config.toml
d_model = 96
head_dim = 32
vocab_size = 8192
norm = "layernorm"
norm_place = "pre"
norm_eps = 1e-06
positions = "learned"
tie_embeddings = true
init_std_o = 0.0673
beta1 = 0.95
warmup_steps = 0
decay_shape = "linear"
train_tokens = 132400000
Each number is 500 + 50 x the weight over its row's rms, rounded and kept within 0 to 999. Layers, rows and columns count from 0. Numbers have three digits each. The size before them is the row's rms in percent of the matrix's.

# layer 6 attention key, 64x96, rms 0.0541, rows 44-63, columns 0-95
105:569527428539660432485486548483445405472475457519520506547578579443482460398496469526527503432515463562471495506550464551484530453489419474476394568484586403571538467442558515536524421549558463614509477521542537513465527429551523465494510498506496444489513433469544512507426495543485563555
096:594511423573516530481408464431546452533437544490497510628412539451530494441475532539457499488485528596465422546451474462446536567475552562514511490462507441458545573461518432491592508558481528560585522482401490521490416444527560460566571538477451519589536423474525436473470479461505556475
118:447502506476511581479560412480567349525560460608488524497481446432501456379557477596482500486522453532446496480573432627506459482476526421471542590607526492451444397429513470477530489467553470509550537513528459586481544529513478500533477518455459431541519518498501502532501494479528586500
117:423572541582523538544487546442475576539559471502430471428550577414422477434490523561488389511547431483566524528467469503541509450524525533481445509484517453512508481505507463481570554480475528524523477598495593543552500405572382456508465528470483438577428530471402514421521471489568580465
111:473488476577452466501487506473546447486553557464495492477616562514468499471473425478391443424554499501479583516537500518478490486480536525526505538543551564544460509577482466489481511454560570506513442450625437503426497525563506493330502474507475360440581532493593536533482530465461426548
100:539411455543559549587516455484417559527546414559582501559428534555455439522542555499565532507403515414461472550544515402550468560509518547433465440572507519509363434546515467560513518533502510469506385458537504470484546475487522465435492516553539547472470466502460533470525444408546488576
100:472590584496483501554477460409496569455485523476455452554585479488549441524475597542481508531465433575493621576534458588496435488550491510537520511418441507402513528409511486497603462520487526470516378453442488586480532426431521444495484542487456519437462546519591464527530450548483492492
121:428517531455570591454535478512405527557407484484451584513510552569528479511481516556422538440462582436410588485480524510516495470507572413437475474477579562494530517483564474448628574473383452470505495480503500465604479503431497441533510512555582499475452488426477468486514556500463521558
099:545602511545549534474497471546610547547544433439505612434518464541554510503483510445492512482551544535543514527474475424572459500428482458513484419580502436486568462566485419462446477368409520565550486487480498485485554540594462452466465485519412552491483473423447482456538442562498549585
103:413518470467493521535508509455470418436520505544494558583422619546486438579537518395485546554385470521541531521562569457493579404522479535538494477441437530497425443449574470483448505545461527474571470421574450501402523486424512545475513494578479558454513515476546533537514572477474579496
119:565432415518467418521561425530574480559473448504479515501530528490478478457477453430407527500559586556538499557555526454398561527482502434552517504572475487470490428446440427471537521539467485596467555504577541469617524388531439494525487536601507481466517536516556521402497416508563491490
108:368485573422512516530478509400502530582440473498484557508435460420529493440461510490521458420587514468638488428539535502510460553530540656487566501465469513486511454579453417429448508540597514540560507527512426503514467479446508472464489537482516547559569491436494504550549544492444494493
107:538437456465402403498503482444449529515538528403559545552480537567469482449451472465445441472449500561603426464522582536508578537503485410528592439531519493601503502501561518500492443546508471628480552508524505474567590424394447484489517519508467430499575517530559558512478512471529458454
105:460430499441411517501524564494492545463473495544628498471521472521544502462518398476463536562502446527574550541466590584460453349492601482516531491453502497456467452468460495524524616589527514464472512480383477460486523508561457483503461498532530535458543519446506489641549532528482448428
098:547473512489603541432562501571495566478512497471431417429626399509452528492536468566444499492622483508495495493531525554419457504511536573479456575521539446480484443546469539499495495581386469447506406459472390509514456552436565534509503552524514553567460516515560454466487402496512546494
115:550496401505532554403517468465533471565480448508484484454546475476476413521506459495442452509466486418443528511557564554500433475454409512458582509513568505489513439435486556582628568544516557483521493543516462492511477519565490630479549497425647448501518456606492481467477469443444535523
108:459468492472447512467513428396496496495568531539405446432497533498561441581566478508519531457467401528496520521418486502543415504552551468478474471401427516532568575521458500524488519436561451524541515555378507538573618455427503521490503506506520505449411532516571530545602513527488604520
111:551451607559550460523548551551516405519483525453606477511557567463424521556451532489473459576618582507498505441418437512474513575579588486466409496457504524497477412485454426528476427470429524407483526447470500511541482483529530471470521476475503492617580519459514484467464564522515474432
091:453491484521439487499442561550578536509444507511512420517515522510517591493467487382450413507502518593503515526446518432528500613587494472512428431547606503476509502398441447410551448458504493604555458531493536551548517529516577509463441497535555572527531417395459533514465551452453515512
118:435481513536478525499455559527503517460564452521508448524471517531485460492580487584386491529481455497465528528534472525557344484465514609543516512372468537495577483493463411546516477523521541524431454606606535413434521433518499452527501505462459606582548535464420496526483501498435498558
# layer 6 attention query, 64x96, rms 0.0545, rows 45-63, columns 0-95
121:463504485481558470523391522486509499503489499525499591565487582392523462507472503557478542504488454625441533491504512556505538492494507522487526443488479417445534429621616414535444527619516558465496580518412448412480456558476522483517520592468467479510505494481477453393504434545458467567
102:519418514395576422571491463556514507491600439543550467418412479493473566432534530486443438467501588551504488420519490500482487457478487497503506508523595485416518430518497455502441524388492500507532576524567521606474481572526532526612402550525586467469569553490482473485513515465430543484
111:508630500491537501567579449455514514453523390571485434492577524526466501442438535456564368477519474492488587591478578507450448527602464565406446494514493425523554484546534514600590480495506549470566512490464469474468514403479424453475488538565520422532460528501472465514471522461508503476
119:453522553481532501561502520530542557550562496450482357425542536543502466450466505531477542529558537510452470484506609474432551441526497484552507482545446459549486571640459500538455529539511573376426590557418495486487402591505525538465537520467500467470522508458431491388498440504473458475
097:458452485614472461556563465498463493462438469564544496517408510545560442442605521554541518533503553456499579410596478417496440535505461469496558447593449473508471431505436511537475556517602468454523464506505623472472489428549471527519444533496534466525498381477527482414526520486472592493
104:478521510425523432558451432473526456522499536516602456513530543565481534507434588551419479525557451600505510514566463543552424490518460452517498558497451550470523489382478467499601509478469542507463470497453435443508495462575521497552589419457489424480545537506618542450549442574500418406
109:497460549515561486459547436468513519464503594476476517515504594550423482446489466556504511456441489463497542441568576478482514449597474419472587534587486492483534425530613448565534546495474593512495491511517507511539500548578449374468475481492523545369421471452522422415568518506493424494
104:411611497529523538518456562477516550553541523542428483598542516543556525504449489439470493594506527484495525516590442456466513498455486476485420513323539461530472482604472513546496546491499485497438549445476471476464569551594396571532476582435479588424506484451443454474464467500490478504
096:526482485536451539555556400469523491485455483512503486455435652572509430404522541490444460496491585542515416494493491540439504477421513498519528438432504569476459450404473387519465449506514521519484475480450489515546527518630549475564497481450554510570437507545576531562480537539575434598
104:568408456452575434495543524437532503581500469547461539544427505481558522441438457421465480496559513490523525596463479444528502535484579540528497467546578456494426453580469449435503556507476374470581514450516502465534616487624475469500519452471528429480442529546541618558475477467492495492
113:444434471474563537524481550424495500575481419449528473500426546494512602446539499550526529511494526422525455494517504563457477529487495515384510426509473583520582607422543431394475530581494536580557528567447508565606471462458519530537444438480452490486511532434551443522514449464408511553
096:547481491471507502526474557462561522515477512469514577532478555547513474515514422450446464471509588524594441439490570514507564506515479404490502544521510448516480406498579497433526559592448471628465528468446523527451568459502507575407523492528422488483543535568583516455370506435489428384
092:460466521469461458475490578514443500442483480391543552500523528530482444448508470427523528561493506468496583473503549619442400459550530553571521507488460471432489512439512465520450556556475505428495538451465548503484532573545511435412514643526406445481581497495553554495403566555553593503
101:498533563467518539504533449549544510482431500500526397483496429515527562543542429578500583476460455476486493536553551467437563481456555609505360467480467487453452469597546569430564505542468453500569464516421435565498520538477531381541513451452493486544448497531507537380464481586482544543
099:587481391476570532419532556529554521613487487472480466415414480554416455436480541413483512519499504489562476509484546551546458524559488465494535447519519422370466454527513433586532529490466541525490497590506495538504425479508532510395528536523621486627474480546489510498527459541467467455
100:468554558468493508551483521515476555486577474495533490367482486578537462581493526541432475507437422529488528511406475517545458509430530472492509499491449514487608540446485450557454407511415571533556530509410380572504563457532457451495493522428509591596539527541554520541422437453535564481
116:542400479537569500534530545449495449561505538457578510525565467393484526560490523509555545551456485515590526478535495487480492557512576477468453438556498512518463445452423475375447396434478488472499550415598533506569491412466510401539545502485505493511548577422550500598464567496467546440
114:548478485499547521471487471524506477509519442513530500610502556595565505470538430409435544482471506493535490445445479546526405515463473509497419421547551558561441524425436502506465424387520446522575517478595518566524528400475485415543535476470571585495501544461642510555523462455452510542
103:471496472496471504334467491606524507543522419513580421569560539522444399541468533520472495596517545495532518466532496500490533533576456490475557479453403451458426449478457486595512406551548462510515525619557524514460570500477506483512534561512429389530533502476455445520522524536434481540
# layer 6 attention value, 64x96, rms 0.0545, rows 32-63, columns 0-95
108:437557475523612459546529524473468527520447451534545406512621493504510445403468453545532480500434560459468465509481463525422502566573476546542518505500466466547463563500539432595532453473545438510472534477534511531528507617496484499596555524381506478511400478498470393585464469478500416551
115:503533464461458451484540509486513441528535407550584379606451544550496484453468483532597516514524466527450512533485496426464530476536409527426470546476602567577569516596482563518509512501412515463492547571459504516467559485494517503477445468544462517399566471436515389614521503468449452468
113:577457487466561487486504508495419509451457551563467492437505526527495458564493538488486534562524441626579450490555458406506615503606551499543524599507402514472432492512508452426538583481579483486560424593501451472510516486544454458539552458529468453520468503535449464492471468488365470435
109:538477481474489420476486565442532467539529502524471526530541521528470531521490473536544472491491519478596505417453420562554569478411549471494473532414571477428536516472515392476512520512529512460469472569398468399505580591549588480521457508501604437448473479595554562444532428402554468568
110:485485583523440493610494519524538529489453461532435458519520561505531509566532567443501510516499543424507530415536541574489591469472486455436453474601510530479508528489532443528483528534539455451472484583534472538474415437490405482621541525457435477546357531535576534491517462451367444475
108:460539490447538461500462382541569428577384525505465569565495611413482569598586468524471455397494461467542508544502480505484511549500528572501532508382469506509445483507470575585557504475539497544462457476471441492517543451574418540462521460468509550477508484445524558538476533487553386509
114:539492427464616456567409607496604495488443392541477514495556442554407539493504463468514536520403530450518496571496521502428483479591514529379510487517395558438537514564479523438499521484521509406479550529464464520464520441446557458450504511551529401514548547512494491530511574519552523531
108:532429422407498576519541571441498477578656521481519535484456524464545577482413535465477439519502493509530544463547515425474427522474441556507466486512519483636487555469494483561538539504493532433476482426551438431540533481406462382528512582496519496499436502492461536506418572553540495548
115:523514490475422573543523537432535408534393567569561438473537469501576544582494475597462418483453566534604505510542514511495466439481539488524545426528478506542453457504469429466574411481509488508480482624536464441554425473522500567425510444596562526493438486414459511441462490524515543492
112:518506488508562476454463540451437481480497406553501430478461389492592504503499546507460522546579607540443522518485482507460488456447488485600546527476564514472502499481445450484535565515522390537609536468526422478450414540559485465407501442414541524492425551555522544475520624559589465487
109:488436503610566420476441540464513437414599550461571452534471493420533584551508429454507473443557471472528498523553588401468519494529504457485505455442558558483606445515452519501555522576494493493536470420551554557476501570493472499556511598437474545477454526499463556437494521384452496454
116:544518445494495489624484511500439423446570431480384552470490532542522516515515497478454442503591488527530499531566368538479467421500553592473547497510437529553528543463589586510420569462479435508541452483545546547505493534522475589500445459491454523510448443423464406550503416522520588498
104:443494411372513495513455541504448538536404551471440540547568490501566498455478486527486432592510564435453528465434563525496508536537515499529422493518543493477382494541477507555546422604473471486531579602510573514446590457519498513487451441460409497562489547454428546514537532490456599474
111:470527525484541478568494430531443515465471380481500541523643508503527621588557451490554563461419506454465484508508544473566515497460520537531388562469494403548534498514515464444506579447549510595483531506509467534515480420456519547513512346457460473482518616501445517517491463451459510478
098:460435511487475516526539481414452550434394505476572569492577509475488478472442456425571580520421512547475477468507466436474434502524553500454479517546537590488479461632490540482496562477447492489502452509534492549514534474514484545627474475465540572514509372553523600403415491584536461535
115:487572435464547504524435561424441499479498603573589502475556519458462481433636534486470514469552434499431504471481433513487486471480572482509508555539506520545508521448467430474464513500456530542423517472551466414516497508465485607564497530574553621545504457527447483516569541383491402424
108:590399535535520496514481438578489527573526475526546568474561527415551478449535514423508564569481479480596474484502505481470475496493417503504545495379476479382519583546481492480559477485399499607482491541461581592483519583493474434436413391519506502522473544505526435521480556460455501503
108:526446464623451440480551402484497561513545486480484550446541442444465509549466468492575475464539576568473445437534468533481499457541525522654529502541485537464457461508512496547549549505495469450528486535470439555439461414469645439550469482533455541502453446458486455598516599409520485546
115:510503410561405482528494499471504508507502452569565586427531568500516464547502439501480491472562500453530558524479575426464502507457460519420563491548482447502534525394508525523530414463499605533497550514506480455468467536498498365479526561477493573468536464591527414487501574470584573349
110:510450400454457524560589572541471486543462501474483473520511493409465555485502548535389430510487520519576482454475466429512527517462433515513502575517482562440585481508514548491444450506575651468488496449536513554538579488449584476462522461476522561440409580517425437532525500612442452475
105:452530528461428521470468547482444444413524461515465505509492487472410548551441528566473546529493398497519559480525562418517487653511471466487509490513482555418455506507539441523538572502469548644538528452576509494516487575477536481498532398551393439583414413490534525562481457526535502491
108:494470557570526504474444529439448491404555584528380427523517444524500529441579472483408455533511451479546429488549520434466449561516524460485500431606531489544551500550524431503482480476446569468419498544444492477547527445591505483483442477539489530406496562582565469581462560531496597566
104:426530471533553403418548464451568586568501505523488447536536606477523499571510442527502551575534596490526568480533531487434523471534399530507472507525444494525495511495484477446425581431544523549427496414467572520539484480459553536495404563552459538463521468461608481389498483444454445443
112:427475578507478536527396446457521513465532486505459519571545511486531470568484501469359537455486525468528389433465409549546528489534479530475462618492483487517433569505569452477562577491433427463520623488531613521514484439501524531440451554460577534433459453543511498502549516539566451510
114:462410554432515443501556488389581648410511513492407495448429569491555469462481523543460539489461455439491557532493469452553562482526469528535481454530554549451529438488564489516521454423514503623479505403453525453448480514472533532495565457581493524603589500541453512565479503486532457508
121:515507498418521528502467563480526530526489537455497531474520468439587403520562476566575562483411549558474637435571541487514546494489516492469596540554520422482518476423507579470471465475543499466543539478478555428431583458514438502468432417530465494510382511477510481421429555461566460590
119:468587444470475511384456556477541462548501499534486484597570451485566465591514488496526581516493498465564465449576499471459560413489517529542470562530428527512534396457546516531486471483471512477498397552481541540486494544529502459506583404491551342559519436493418459483566552429560500520
105:554564582543442581518477547523470566456469506509467472456537497495575439482540556588498549499527557500515448472475464449343479501456437470475525452386546520558383423488424514481501621503531501492419526463561596423450532497473533466516538426499520474457568547532442482548559509463528528517
106:499471566510511522445551529489465546464557490566479494674596461455573494533499451417552458422477543531532504499476417533465479509527484462527521486443495535451478467481544496541537452418493504550653509498579429367430473458465458491585441576498508439487476545475540464464576516526468535461
109:504511556497469554578561528505491463449574445502488520553460495458492389486427416430499582476498472462559427466480511648565546534534464546532598487477533561557479499527409553419524473473467497481469542565522402468545436516479500447453496502557390577466536511546487470420437542460504532575
112:479455500458573505478548543475598468516479519516454465508513485462431543514582503442519514462546530548507600504420582459558473510472516482468486631420519479466491506540526527529376467514477458518485480463531548619495406441598505490474522482545493491440559476529428344569510431476590462525
108:512484494400464477483619587447509508416456434397542568483538489459482410524541492549512468507581505458489495634503486542524479597512545512443444460521507370482553481568489528477500488426487459444479509506450555588446503531572544445523574533576502450454437408530522494552514537539475538473
# layer 6 attention output (transposed), 64x96, rms 0.0677, rows 32-63, columns 0-95
110:531504612502380529452493603557546485488506462409495473537461538541568587527520440499498518515495444508441487531407410560481531481443504500565521487462417409531520493601531482515519554521440589350470548546507537447473519414575458546494519476491459505492535568519513504401491498532517513429
118:384473553494451544571492556533542498593563420514488544515491547496477508522479460594554432478622468505446528448510470478477488455511552494548589413560509554451434396451531549464483521451466510489612472576471446552500454477490534554484517540516437440497449530531423446490523397492566430571
110:441579491516643440495540463680575547470504568459445539473474449599504549496475580522450474531504467513532462453496554531490471530546470453411441420471482493508588528527429455465446453530500516509412539476557492507527448524504546510414523498449504618461550481501478496424450480531522442508
111:557492511546532553526486516423453607435561509526426543412511537526518573480520549471470473554484463528526515468521447505423551488386455487527504450461505485484527505468484558546451451560388487564494433408558620530569538465570470470494603552521434503546453409488442481462569542428433544528
110:510463528454568581395545507474426524450522496435556578530517480527490510506482593514432501555461442519546570409513534566484444524548457567492544438474439516524523521469516383579638610447426488501455544417472573464524470478437552493459508425437514546499558538520445554468509449485501463482
114:535461498560524515525554508507420535537556445516538508524569455452591469473414501465595563537509488574432427559555483482548548439493562424432461402497496591508451409488456451432467446439527422385467519481478593475481568542542523565444484520536520546440496467514542508544481522466464605536
119:504569409498413474518477546527509544446498396547510506489473502517508477494501532502406514412435562561576451533480521540562510401571473499547572499556520560550410480462427517523449464543440529564548550446441546557501608404552533506556453509536447543460575548531520455449468409465487411491
112:466488479473407479527487495500422495460481512560394533590534474498436450523568467471480559585469361510477594585464505547511579548490552435506423471518529508498555463475576570398503448521499458573556534556516447463516482518464547475583483441515574456457523506540473564477525503595411456436
118:492457502592527508522488556587456548472534607464496501581451511574513476441585429580582549500486470473505392515526431517494524550463444532478488569516531562484531493458436483547507427474517470536482460468489523371514478451487456476594461526451509570429516487418549619525473426440405490548
116:501488476496459457564513459572486488444503495510457425499555496484527445493494498475507495522412505501439479529502516488502461596560487501516529530394432434459590444496567606559484512552518694466451440516504546469569509465465451492424589464507537492541580529496565517575505426454376464547
104:490602626455485485500484511420399490397505514543428537466525474476459465494405511463586487515527521528448630441409562537486504571540439490476496574453511500558486549484542499543481496448482504454559507444453509544476549594546498563505550467398550459457409527417517477535508522582471487549
116:491483512451579456465535531587474488545542491436478447588499502531476446545583424480577550424467543554477476416426543442542545423479586505443534435553586459440547551575466474438449513488488545486502597537474405509507471497545497438518549456517579519513594459431432438525540532467447444558
101:534453501579458526441491576460520495505426540465566471565533556478424486525515472568475428519626490523565531561502575540439440456459462503548522499471481530493457486467384490404445530516553509472402481475502485377581523492541408505521400445560562558565551541478519572481454469519502477579
113:521520489528489461477537572436491470533509472469669497474509584557505432550481485479425458631475465572518416461455479546484485428511473477457549421533406463480509452492393423550595542543520549487542565462469489527465495534564550533455570528470549531482462461508513499575369531455522507498
101:508532531508493571482476590513539464500556538445465486440531467506460474604474468555417457585503517502545527582440436531579426532506508495499515519482497507483482579438432512544434355398570494449513485556520581463449531528431574495469550478469428482562550439470536437562541564496552432405
120:459543543539520532563421495549557451446497483511505561454489547507605541597489462509556538492455456456497486547562495595418523459538463499447486418499454412455470643540485472490445474445456513551538498529384529503465434518483423502523527387474524468498497486538487568554514476450469655526
108:528521541501481519497452491489487454525527455421436528431565453536464555495453479442502450472510443543597373528561592548521494528486441536499536483520531437486482431455515553463410596554635512447470553487475457574507511500552501560386519625527547482453410513521573556493477478482527431453
110:496542438453620445474420545408502497544500506480543468561463550485520533595463494540498485525472476488483444388441578475602503529483482440508389483485532438570581514432520538458532466536434574522440412575455535459492528519513455564506545575494568479465541497508599465402556491504544445477
128:466538473486459487443487477377465435469506552509520497492490493519511531556553561493586495370393444490377541487524464530495565529465496600442475474546553526479505575561503519522433507533591450511539499520573495527483494416484541562496474521583468443377453558615530523513500461508418459557
111:455548504523458459535478452458564475455594575478480484549457565569470419451513451399549485452507533564512512574530564544466603521494476452479439409483617493571535415482422409502501585513515506555574466603518521421456513486511491475540495470525412512486464458554449521470532449578543482435
106:484589511470470438463515471593484456481508612513553484423544442493452445455490475499419435506560475454380569487537482499556557457536497608576432497565574492493554434535420537475481522479541504438592492553550501491521510537517381487424533536423510507504585457503512581455461548448514543446
112:566512479484453498591503445474539559606427540546492555549465426518455516509493510591453416432505550482489528507507619594464561553447561535458527552430497442538469493446529461477546446545503501598521540538491506497387555506456464434553522468448487460480537418427395598492498491461460439505
110:546583513471567485474399494408419474573516409469514513465599523515455545517499527471597455531511450380567489532465522463491555483540517520515595469488516553445476477516523456541520479490473503395499465559519570576475403424506550595571498463434480544516461523576522438445447425510509579484
121:561438427493489479428571548489513568551515483489498514486457524516590476508456514305520517483521432468502535505609577543539560487456532517523522481412453506454489540457439511497539405474514638468428521544440472492539488443529530562535610481479465453583494549406483507533469522463526473473
116:433572500537489432503507519491502513558387455483483487429509440448443586430544575498571499472452434492459488514553506505595434476499497494445512557488472482494496554466402462425576552517485476498589506587607479580492504590489422411499554503515453505598487469562566469494521425463552587459
130:490536556565518475565551527475454527453538518506511482552567431510456481597556514486512556482461436584527422610461561479507327528549430594504412414440513468444475470507504533506525518590441378469494429526548496531572472484474481526559426490543467507486536542431476525519469495452490550464
122:503614523504515507514428516505448581474586544451542606501517543584516492504443568504534526531415601506536498454568433539566445524429454479541442457501481546403454439537487527451488524543466508477463511460484398510487414512559405516555502558541458565493563557522509413453419426502419483499
107:515470478438478496532549364543531525534477526536467531553409543491491490571490471535457460523504535535461473482528543537506509425529427541471514592563455521412571523438490463497471465558493539375474460519540552515525469506482384520553529504551594493577415606538461518575415424489522499381
108:489491484478483598501544495515334608558557555432449405507495501489472457523531496511504567437511548348513564465475403584470448535511516511472438418425485494498550527475495543529511497606473570487432475489436540523507520535545536537473544474539543487443460509522540535526419484475609477504
111:523441467408502562461550520581481519500519476455423437553575538454481564456575618508463407430519447586471491486492456506522477566532512557435508499483475494525460428530461508577509417471527477613470460521482526496432479516481524500532510644433555366494483553480504538544544538476564446447
114:484523352570505512490497479454548529549519491553530556492455452537509404499486504530621494427438495566511502534498438401458485416553451494538609460489501506449479468479545416439512570469437537475505534580492447555446501594580483610500436537467408509513475478490583474524538580525462497512
109:539481450590537485510483459418559482509553481467466518521534456502548576452540500553484545392482535512498572502493456488563419465415444591601540543623494436524467474495357503513474477539495522445584484493584434472509550574464571478470493411407509468436527507547470456456572492548482483526
# layer 6 MLP up, 384x96, rms 0.078, rows 0-20, columns 0-95
097:475520417469500541511429532475538570439550440435510500539424413567479527568542533469532477602460512537449525617571474370537497515480469583482464516471571552514486508562512424482462461474502522463455588496436497487451504449481450458476492537551561634563493411518568447423524535554478503461
097:501594530443455485387540490536455525450404496515530397520585478488479450504526474514476549508482368466446513504574554606584508501516476500417442443498603590425523499528513521466514467531550384477494599484492512560514493549459529527471500540462474482508533479581498482513454578428588492443
092:518461477509440510518496423406495527454395389460513494510558506491561622578528525538437494594502416477496582489435447546448507503465459422421487415501529576526506603523569527552495468537529533536521484420545541512548445551509549489447485480548531452559414486519518498541446574419433513541
099:428526406480439449461377472526483567506497492449459493488559590432472563488487544457525472515477451516434489564458608508508508528463470426511523487586503566509500486554540537442388491511519561503572532468473461441584431659491516537546539447520448566424517563519491491471486431462501585523
124:438557440485432479543513546481551474528531598488526459528509476498476430523441513501394600433490460527596502522532428555556550472519484518483521492476526499642428456478553478581456535472594497533444478480517560434547510537417526592480472504545457512535475519553433504477528450340415506487
095:434462496395452501558555496404402516467465465515513507502479476493480468441504485441376545575522450499520577391560607435524554430571603524467504511456533534649545542560512503565435603493485505473496494502508540482497489539518448587476548494564521463524487433490490461471468544443526513510
109:485542452449461588491504453481478485455479550574374546535487467507568490554540429524421403545537538508534513494562520469473497436456468479408523503509595507576448377545455496623470418569524418471518503563505568415428486470515416533546525564557547514476548501533549460449520520500511536458
115:487513478469458603446583457496426500507521472544474533498568523453502503454509530503432502490501521449471562563495630547540620547546566536464520407467481517509468463557545492452538490426555580407483544512480502497618506533443491486489380409390494465544538526459595438439459517454501502473
098:528446530500553525600505429547494510589474429530499464475555557623394470508489541499478502563540533611568477457433490511576547483506437468454482560491435515485436511538506460542517521457437501459497581468520546454408514466431563505506521602555458518404544453490523419491484405529437515410
097:517608489528435513462528495535414492404525474482531542484461538475586496512513519633474469499475466484541511574368603466450576481572512465503495513470453544538539474479458428524378529549512476415547437530467527472461474452511474490525574548511461593598391428457509486489462522546471503550
092:490489469475502468453559501542473547562470440468436598478464541435468437505417445566452449575536475539576486457606586554494558576537494421531511589448449536428447506568506512523550474512548555510448513501519484558430494412526346499537460511469494594517481526491481533474416426553501552531
089:480593491510528454474533499444486483507475464465487477476412477406489555513561528454462485409558401431449518471421515502500507559555511441453514540598634556415536463528526436447475555517447506595468557551444548536505559451413583501471535528549469500533448589490538592474561504543552490447
091:434539498482533487571461515472559450486544542475490548483506423494488410473424573591510559496494510492441456453466512475480586500482529457428506483469521550470421453550646533478466589574563497531519528476501435489549538470371504531509434619472489435485542524561562515356455533503465511543
116:469593556485512523503546435447561482563365511579514469486435562517383484527443518426571487500497456478425421491414563608529607424541479549576593439484512496468419487502542512501444490509521482457568462534442564531561504516479505486516518518499529531426510464522474522478497465592502511399
102:502501568461471484544457502369482474448525501537498541531515494466400555550498433534503394485486477479522535534528528610469559420443398467349522492539610545475511509507510533557562480443538501468428452528528505485456513540487504440512590557561454507456584489491577527428518541596462441483
112:509463459468611465418399513491524533508469593595491447468539434509500459607445509473504457484455510463484499450575550490544487531537479533442500536534533606535487467443534448585415552506497480489526442489397565571465551525418453576476524411541503526461592529489423526459503499580537414469
098:501463543634457458521510499496420392519462516481540430481459486548414550502524551605448438458433526559601588535538500506512521542585607528441548519507407535483516438485480490489470537550547561445544510507406533414523492531473476443504504510601503441425445517432521468487502529526422529462
092:509487485434462486360484513524596454547502472441468540395566519574542501527524534553457469579441459472531525612498546511479449610487472509419547470450467530567488548446454496477580521529538533493550484457410615551476521415540511582504508545481491547455446582482500515451499451440411492462
096:401517429445442482496456521458508485538482444409470523511480440497553559416510531608418490499374449480440422506547464509485484450573487540515527542464546568575533451612485527488500563492504554425514556492518455409549525566450532559556548424590518554521547464432574486496526452517464564498
100:439537523503537563519444515535423453551416475486469521497517432434496490548547537492597555522460429639473576439547508486490588492517492546513521582395530497466540459577457455467447488504503518430536608437462456500607506546454468498515461493548387453490533516432538466448464597468522437509
097:453522567512564552556608463486534429489503484436540455465478485563565514495495472524462552458428486394539528507513579490462466458503491489395511488584494600552538504506601493596472433435579493446450425477580462457507456468568527437428499550545546488465550503571467456435476550412581481474
# layer 6 MLP down (transposed), 384x96, rms 0.0773, rows 0-20, columns 0-95
093:586477616418494475483544567486530474465525472528489452554396494602441440413550423540532454445523478490470515417569536482504491518484515484384514526373452549518509554504568508529474484474486540469496456576389499540483545479535560442483525477479584479465524556571490597513563519542482417459
088:426442547422596439484458478497580529469474476545455562484487548451516528575469577423542531459566513442466532442426498457464627542408554467538587446514495425447447572480478501490498420554475577500508453441502467461422518552489536514522534453480484478539561486541541524512541473579371563506
088:396519573528501455486543500599482505523580543478458559546463422500502410492375526518524495470518531513513442535520500484567531572525479473581484545439423475384509498583472442445455507455418542456558490552472530524365500509517544520505522533391526503409618527499539490483550463539503483439
110:499593594501484600541527402527496508451539467492517491449453434469499426548423492522404512420545589454492534530503411559554551495472481463507554535458533517521489520547457496521561542551519434527503502459515512588531484323475395497441445497518551483485403504493563499524614464506508474513
128:483477532414497492521430535502465465493485548463471538577514519631508489549500586546403559512494544428528430633494559582473432494497551477552521370488502450486528542566523452518491534429530460532421482457450573515490472453393471476514528528512441536547528406457502449524583486515517510394
099:563466446495527456504507572551548494562472501455557516461591507554514550558518586569521564453587497432491359560426441574500425530486436513538542497589484473416465514381483483582493441469439486432508519471501458522546526507444492487526504540425428532466545474552517505504463369496449531545
115:429476447435475572459494538517464421442592535503549494503573484463545547580503370526474478451502479484540556520626424468514600519456466457476517490517530454437543499412499502401579527507485458431494587457445427484554490522505498504471551501458494603543476435508446591485543530490524607518
113:517512516490533600449526485460378473537608575508487545478441486453460482431549406504494503385465591471458481473533488401503559541547552466570590597484451583378525471538533484466568494467504477530425516488494456501596497533458408520529494460492539557506518535459487573554471508460488504441
099:518540534431462550458512496432566490445458524513536435554512553482542487520499437432484556488417415506514542517523531548469557495470590522508464522484515428559506496457537441521530467489545554522533470466524405543745499522385480560473485436513456503415470467492567482465500476529534556426
103:496481476528602484508515509541537549571440539499456433573542476567506455507615516448463494470528465454572589492514550488515530496401496496551481543483416474494444434404514519596501468464549490385505438428486402500478540539473515509461471550490416612403535484504598445582522485552497512543
090:490455501457478573520469555529460517497590488477547487449519469569575564498517480491529643500490465607475547457359459525485504471478589527482411433436546526547517449493487594449534517491531439469596401501514565477518579523448549484486471459490443476498507477418463467534599535541477501396
097:517542475532417564496527508539593446554493467482589510471502566590553501531479484558506514569533613535579489585543467419459541457439480542458458479419457548496508415505542539512404394519459552503434503428555556435465499553546575487409421436465490506526526486454473488523500527558420465435
093:414546463530604467427593506522457550473541453541425515451482529486499598436537473495466493580439534581518534508473575464531424513448467543575576448530454441439531476501456563504446477471469536509535473537527518469468379558651427525523534427539510554496498519461454432474451507575505433513
106:465566472631502403561466479434596507545549563438519445443427525517596478491541544429441523545445534455390498515491546461497430565489394516551454447497417588428493504493467553511495500461588458460534547419518522461449394472562490534552537519469554519503521504539536498505531525465497464559
094:544441515532410580435477454523398566524514416496462542463527438580458514599437489505475449565514524501548501483521527540466455560471370541398534580558496502567565433554469528381462509479496576511490492490552455520426468537528509474506478499504532463453512484490638476567553422488502529459
098:438471477536510457552371397529516529577501506476460540613571467487416487574592586623391502513447434417539465489527477454424493473554487513465479504488481502431490485499436446479565535530501580555536521514528541564502489469537583556539537579471470505418441486423462501514471470507547522497
090:550530475508533470527442393490585541505489435572466524495564522550521440486568561412430497504526538464565580602483491553490475459494474509528503525596449556462502473397536546455444507387536420527507575434540475515467453463527488478493485537568444535393502584497571428559487409505495453562
094:531447362477506438514496434478549477486506494577490402591452513543491468395573462572493494455462498473426486521502451534454439414496516470479549527518483523561555519605567535532414550524441493572515530458494454582488533592469492453461474479597470480516442520480626525503499546566463415540
110:476457555561507510503571576480472548398521535568577490458555521437484418538451567476602478490582477421547422437512488438490591488393498483453422515586469460472459580487531482461416465468494542498447524529459493501571406497520432505507454535474569485497556457585518523492498441607520535551
100:485526475454457503458505605467574530455435499426586392467501478502552547465568472501416476578491540527537427507496523488610443557490495514506554406569479484508514554492333487525523535464499493512482492549508508427523509417605535454510464432539520551494605562536500528502464459416499565442
098:560449482548420496510535492467540520569531544507441553580537451473540396512493496518520423535508566515613539469487505504558466458506661496522543467495445468568396460512508444490506430502510488518447566494436482597454458457432579454602504480488509425555489583434480430461505437460523568523